Each number is 50 + 10 x the weight over its row's rms, rounded and kept within 0 to 99. Layers, rows and columns count from 0. The size before them is the row's rms in percent of the matrix's.

# layer 7 MLP down (transposed), 768x192, rms 0.0283, rows 236-261, columns 64-127
093:39 46 36 56 69 54 52 51 37 37 56 58 42 35 43 63 50 52 42 66 25 44 50 53 41 38 49 45 35 37 41 56 55 52 40 49 36 46 45 61 46 36 56 46 42 52 47 34 57 65 50 62 63 58 45 57 52 66 47 59 49 50 40 38
104:37 37 66 52 42 53 44 45 48 63 46 46 43 39 35 51 58 50 43 66 30 48 60 50 49 42 26 39 60 48 61 55 51 57 58 46 51 37 50 50 54 56 48 47 50 61 31 70 36 61 45 59 60 50 55 38 52 54 64 49 68 50 36 61
095:45 46 58 41 71 47 53 49 58 53 43 51 54 41 62 68 37 51 55 70 20 38 46 64 53 44 56 64 44 61 33 50 36 36 39 45 60 48 46 70 43 59 54 57 41 55 52 67 33 62 37 69 45 31 51 47 40 42 47 64 72 52 65 49
097:33 45 64 55 60 55 50 45 66 54 47 34 45 56 40 24 41 48 55 36 44 25 45 50 46 40 52 51 33 32 57 59 42 53 46 61 50 34 57 61 48 50 47 55 67 58 52 44 51 59 57 40 52 43 55 46 48 63 31 36 35 56 55 64
108:36 62 46 54 47 49 52 62 64 42 56 59 52 46 46 54 44 75 63 53 59 68 57 31 54 53 43 58 45 53 46 53 44 54 73 45 47 52 61 54 43 42 67 60 35 56 38 49 60 58 52 27 46 45 48 41 55 45 57 54 47 61 36 44
098:37 60 45 46 45 38 58 51 44 46 37 31 57 42 36 38 43 50 40 52 55 54 56 48 62 51 48 68 50 29 58 34 59 45 43 54 35 62 57 48 62 42 70 67 53 44 48 61 51 59 48 51 51 58 46 55 55 56 58 56 49 56 56 30
106:53 46 51 54 49 66 59 50 35 56 47 63 46 52 48 52 53 49 58 37 19 59 55 55 59 46 45 45 61 29 35 57 29 54 37 66 47 40 41 36 55 42 56 63 65 58 47 71 75 32 49 51 48 30 51 47 43 66 37 65 37 39 44 48
107:66 50 42 61 63 42 48 48 48 52 58 55 49 61 49 56 56 52 61 54 67 41 54 54 38 45 42 63 55 76 45 32 61 36 38 54 34 46 57 51 56 45 50 48 51 46 43 43 54 57 58 44 54 60 41 44 46 47 32 46 55 43 37 53
097:43 56 44 66 35 58 34 58 49 48 56 54 38 51 37 42 49 51 57 61 62 52 46 41 60 47 40 49 60 60 33 66 48 68 42 54 54 49 65 57 34 34 58 42 65 37 65 35 62 58 64 60 50 40 52 37 40 47 39 47 63 50 26 47
095:35 62 39 51 53 59 45 47 41 54 56 50 56 29 37 46 55 53 45 53 49 54 52 62 37 48 30 46 54 58 47 62 50 45 69 58 66 59 40 47 58 63 64 51 63 53 57 52 32 75 44 57 46 43 45 58 50 29 18 52 47 63 46 59
102:51 39 53 61 42 61 49 57 38 43 59 40 47 63 33 68 61 33 42 48 45 41 51 38 40 50 39 48 56 53 46 50 63 52 44 47 61 57 66 66 49 49 50 35 54 46 64 65 44 34 55 68 42 73 51 61 47 63 49 43 63 68 28 34
094:58 49 47 50 50 46 31 53 61 48 58 55 56 48 61 45 64 34 50 50 52 61 44 49 57 34 39 68 58 56 50 56 37 48 51 47 45 49 42 36 54 64 37 49 63 45 42 48 77 64 46 39 47 63 44 50 52 45 54 39 45 25 36 58
094:42 50 50 41 62 54 67 54 49 43 56 45 31 33 66 53 54 57 72 60 65 74 50 43 52 43 50 51 41 55 42 44 35 54 45 45 18 59 54 49 39 46 51 52 49 48 38 52 54 43 76 55 59 46 36 42 48 50 48 37 63 63 67 43
104:56 59 46 55 52 33 39 49 45 22 69 56 55 56 55 55 44 61 43 53 57 61 71 50 37 50 55 60 60 62 58 44 40 38 54 63 50 64 45 67 66 60 45 53 47 66 53 58 45 53 39 54 46 54 45 28 46 47 52 41 52 43 56 58
105:59 32 49 70 41 49 54 42 42 50 62 47 30 42 51 48 45 43 53 50 77 54 51 50 54 29 34 43 58 55 79 38 57 39 27 60 36 65 50 68 52 48 52 42 44 56 65 49 46 42 51 60 61 60 57 51 68 52 58 33 47 47 44 44
104:47 47 51 58 64 58 46 53 62 38 67 46 43 43 51 36 46 34 77 50 45 38 43 50 69 63 42 65 47 41 55 55 59 50 44 58 45 35 55 47 61 40 34 40 65 47 60 51 55 45 41 37 45 57 50 55 59 67 55 44 53 58 44 40
113:52 61 26 61 54 35 60 45 50 57 39 56 42 48 55 28 57 50 42 53 44 50 57 49 41 59 54 54 36 59 42 41 44 43 46 62 24 46 58 54 51 63 44 66 37 54 55 63 53 48 66 50 56 52 51 50 38 59 56 60 58 44 39 49
096:55 57 62 40 56 51 48 36 52 28 57 49 46 50 48 40 55 60 70 55 55 39 61 45 40 35 51 36 56 61 51 50 43 39 39 44 53 47 48 41 35 67 50 50 52 51 33 48 48 37 34 50 41 43 45 59 55 34 55 50 57 50 39 62
094:50 62 43 56 49 38 46 34 31 33 32 43 58 52 56 56 51 67 45 56 27 47 47 47 34 53 45 38 33 75 63 19 55 48 57 51 56 52 46 50 64 58 59 55 49 54 66 55 59 45 48 40 60 58 42 30 50 56 51 52 72 59 42 53
092:46 67 54 61 53 52 56 51 47 74 51 31 51 40 25 53 48 47 36 30 73 76 35 60 38 34 72 49 41 65 55 43 56 52 55 57 57 36 40 35 55 61 51 50 51 65 49 54 30 52 40 60 64 37 68 36 54 68 74 46 41 37 68 58
095:37 59 47 40 47 52 47 48 51 41 31 59 44 63 63 38 59 52 37 50 39 39 48 51 52 61 50 51 41 51 41 59 60 46 55 46 52 60 40 57 45 47 48 60 49 69 66 48 60 45 58 59 41 64 51 48 39 47 52 43 52 44 22 38
107:29 32 44 52 51 40 45 49 56 70 44 35 56 74 44 44 52 66 48 27 52 55 46 35 74 55 58 57 41 65 42 52 29 61 59 46 59 53 63 43 42 49 41 54 50 49 42 34 40 39 51 56 35 40 36 56 47 58 48 45 45 69 49 39
094:57 57 41 56 57 41 45 64 58 45 59 54 38 55 57 52 44 57 45 49 57 44 57 64 44 31 54 54 50 42 55 44 46 65 51 58 35 45 51 35 37 44 60 71 49 47 50 57 45 54 68 47 37 46 65 55 49 35 44 58 59 54 28 65
088:48 47 38 37 57 40 39 48 43 42 44 53 51 53 50 54 35 38 48 58 02 77 74 57 65 51 44 60 50 48 40 47 39 43 31 46 45 33 42 42 28 48 54 61 52 38 50 45 53 40 47 56 59 42 52 52 51 41 45 65 50 60 49 58
090:68 67 48 55 42 60 58 59 24 32 55 45 61 59 50 51 46 52 54 55 49 42 39 59 38 54 42 74 57 41 42 48 50 37 47 49 34 32 61 38 38 69 46 54 52 42 51 58 42 63 53 48 56 51 58 34 62 44 34 53 68 48 55 45
109:57 55 62 50 30 62 48 44 47 81 52 49 71 51 68 59 48 50 40 47 42 38 68 65 56 51 41 57 48 46 51 38 50 62 41 68 41 53 29 47 61 43 67 55 53 50 59 58 65 54 52 51 38 56 52 45 57 46 55 48 53 62 56 42
# layer 7 MLP up, 768x192, rms 0.046, rows 237-261, columns 64-127
100:60 60 55 35 59 39 47 45 58 53 38 57 41 42 50 51 53 54 46 31 51 54 48 42 62 48 69 60 63 59 49 58 39 42 35 57 40 61 53 77 43 36 45 63 49 61 59 40 49 57 49 40 67 66 54 46 36 56 37 52 60 36 60 55
093:51 49 41 58 42 42 59 47 41 51 50 45 56 58 44 32 54 47 34 39 51 57 42 38 57 50 51 43 52 38 36 49 65 56 56 59 59 28 50 38 46 46 46 31 43 51 56 61 48 38 48 40 45 65 54 59 42 39 44 42 53 51 42 50
098:54 37 77 55 52 47 49 53 50 56 60 45 39 43 64 48 54 40 67 58 51 36 54 32 51 45 51 50 64 54 58 39 35 42 76 39 53 25 65 37 64 40 53 42 52 34 55 65 51 69 31 59 43 64 42 50 58 41 34 50 55 63 34 59
103:60 38 61 45 56 67 32 37 44 39 49 66 34 29 36 49 57 39 54 47 44 37 52 68 52 50 67 56 52 55 62 63 60 39 54 53 36 44 49 55 58 57 38 32 52 54 59 38 58 39 46 45 63 55 55 46 64 58 37 44 39 49 48 53
100:40 48 60 46 35 48 42 37 53 41 48 37 37 47 43 53 56 60 56 48 45 33 64 54 51 49 47 41 61 66 50 48 50 41 45 59 60 48 49 54 29 42 59 44 39 59 65 62 32 49 41 45 54 49 44 59 59 43 47 32 64 47 58 37
097:62 48 60 69 49 48 52 64 57 21 40 40 62 37 51 56 53 51 42 48 51 50 40 49 56 44 65 67 52 44 40 44 63 56 58 61 41 53 52 59 62 53 56 50 32 67 54 66 60 33 42 35 55 51 55 51 65 39 39 42 42 45 43 49
109:34 36 55 42 56 56 44 55 70 64 55 58 44 48 41 50 46 38 42 46 54 56 39 43 44 68 42 36 61 44 44 49 35 79 43 61 53 44 42 40 54 49 59 32 37 47 55 60 44 60 53 52 62 54 62 51 44 44 48 40 46 46 51 47
097:60 66 59 45 55 45 48 33 31 54 50 66 61 38 53 55 66 58 63 55 33 58 30 54 42 62 45 61 42 48 69 25 38 29 61 69 54 47 36 64 59 57 33 45 44 50 61 45 39 53 55 42 58 57 39 64 70 68 43 58 60 47 56 58
098:72 45 36 51 41 39 58 54 41 36 56 49 59 50 55 38 59 54 63 36 56 46 52 57 48 49 81 56 69 43 35 43 57 42 71 43 41 47 69 53 38 29 53 34 53 46 52 55 49 39 47 37 47 63 48 40 50 60 60 47 41 53 43 46
105:58 56 46 34 68 39 64 50 50 43 45 53 64 40 54 40 56 45 54 46 50 50 45 39 37 68 43 65 59 57 38 60 45 52 57 56 37 63 57 61 61 51 53 62 60 53 46 40 61 64 56 58 37 56 44 41 57 49 48 64 25 43 46 46
096:41 61 56 39 68 65 40 42 44 46 60 48 46 45 44 60 42 38 57 40 48 64 48 71 56 39 54 34 58 44 38 53 52 26 50 53 56 54 43 64 60 66 46 46 42 52 39 48 47 47 45 43 64 38 40 42 45 64 36 38 48 49 63 57
092:63 51 64 42 66 67 53 46 57 49 61 62 59 28 38 36 56 35 47 43 32 37 30 45 49 35 65 48 49 30 61 30 42 52 51 54 53 46 45 49 58 50 46 41 33 54 63 54 53 61 38 66 51 68 54 67 47 41 51 52 34 41 70 58
103:57 60 42 55 64 39 43 50 30 41 52 42 40 65 73 58 55 47 55 38 42 52 29 43 49 44 62 58 70 45 46 55 42 53 47 61 24 50 42 51 29 49 62 59 64 71 59 63 53 44 34 53 36 59 59 46 66 45 43 55 48 46 66 65
105:43 41 60 50 54 44 46 58 45 51 37 54 37 37 33 51 37 54 41 47 37 39 57 32 68 44 57 60 61 55 55 36 62 62 67 57 38 35 55 58 44 55 22 42 42 60 49 51 59 58 62 47 50 44 48 38 58 35 57 55 53 41 64 48
108:53 35 36 38 53 33 52 36 43 53 45 55 45 33 46 45 50 50 47 27 36 37 48 48 51 31 52 46 62 54 50 48 69 48 48 57 37 66 27 53 50 63 41 48 63 39 65 66 34 53 39 50 67 41 46 41 60 44 37 46 58 48 56 64
106:55 32 38 59 61 34 49 43 65 40 40 56 64 50 43 53 58 43 54 44 29 37 56 42 70 55 61 52 50 48 42 40 69 40 60 63 39 57 53 60 48 32 49 51 62 49 45 52 38 53 35 52 54 53 35 49 39 51 54 70 57 36 50 64
100:49 22 52 65 31 44 46 61 47 27 36 39 46 41 36 42 42 56 49 48 52 43 45 56 48 47 40 59 51 54 64 44 49 48 58 60 56 55 38 27 52 57 46 52 41 63 34 65 62 44 56 53 43 70 74 57 69 41 52 43 64 69 46 41
095:40 61 44 37 65 34 56 59 53 37 51 43 41 62 45 60 51 41 43 44 48 29 45 29 60 41 54 46 44 54 39 38 48 61 42 61 57 35 61 51 47 39 65 58 53 46 44 37 39 50 41 47 58 47 53 35 52 40 67 55 58 46 46 49
101:53 64 55 40 54 57 52 57 45 56 61 59 41 57 58 32 61 51 64 35 46 59 43 59 56 57 40 59 45 53 49 43 48 62 46 58 54 51 47 59 29 37 50 53 44 40 58 63 62 34 46 52 60 43 44 59 51 61 50 48 68 50 38 45
092:57 34 64 58 49 35 51 36 38 47 65 28 60 34 58 63 41 44 44 49 49 56 40 40 61 40 51 55 62 62 44 49 50 63 52 53 45 50 64 49 51 62 52 43 25 46 48 35 52 41 36 44 45 40 54 44 44 47 34 55 66 28 56 36
108:48 50 62 56 51 37 49 51 63 47 49 40 35 58 42 56 44 37 62 46 38 46 39 35 59 52 60 49 44 56 44 51 66 61 52 68 34 44 52 38 31 30 45 36 68 44 48 55 59 69 54 63 59 42 46 53 49 43 34 58 50 55 49 63
098:56 48 60 46 57 57 39 45 41 52 60 54 43 56 46 39 42 54 29 46 57 38 63 48 39 31 38 42 64 29 33 51 69 37 50 53 53 46 51 52 55 48 54 41 56 47 50 57 39 47 46 56 59 51 59 41 62 71 29 36 37 44 47 45
103:42 43 41 54 57 52 39 57 39 50 68 65 55 60 59 50 73 55 54 55 39 40 54 52 48 48 53 44 62 45 47 49 66 42 62 58 40 31 50 29 69 58 42 60 40 48 33 67 42 69 36 62 43 64 47 40 57 37 29 38 45 57 56 38
090:43 54 57 42 65 61 41 38 42 36 75 51 49 63 51 30 53 53 37 59 47 46 62 60 68 53 46 43 58 60 35 57 50 54 64 57 61 44 75 57 42 68 57 48 58 61 49 50 45 23 52 58 59 61 52 62 31 53 54 57 44 52 53 61
105:49 47 67 51 58 38 42 34 48 58 65 41 40 54 65 49 47 38 62 38 55 38 35 61 56 49 57 49 56 47 50 57 49 62 50 56 38 18 54 47 59 37 40 54 59 67 63 57 49 64 62 42 54 51 57 50 56 42 35 53 53 39 40 73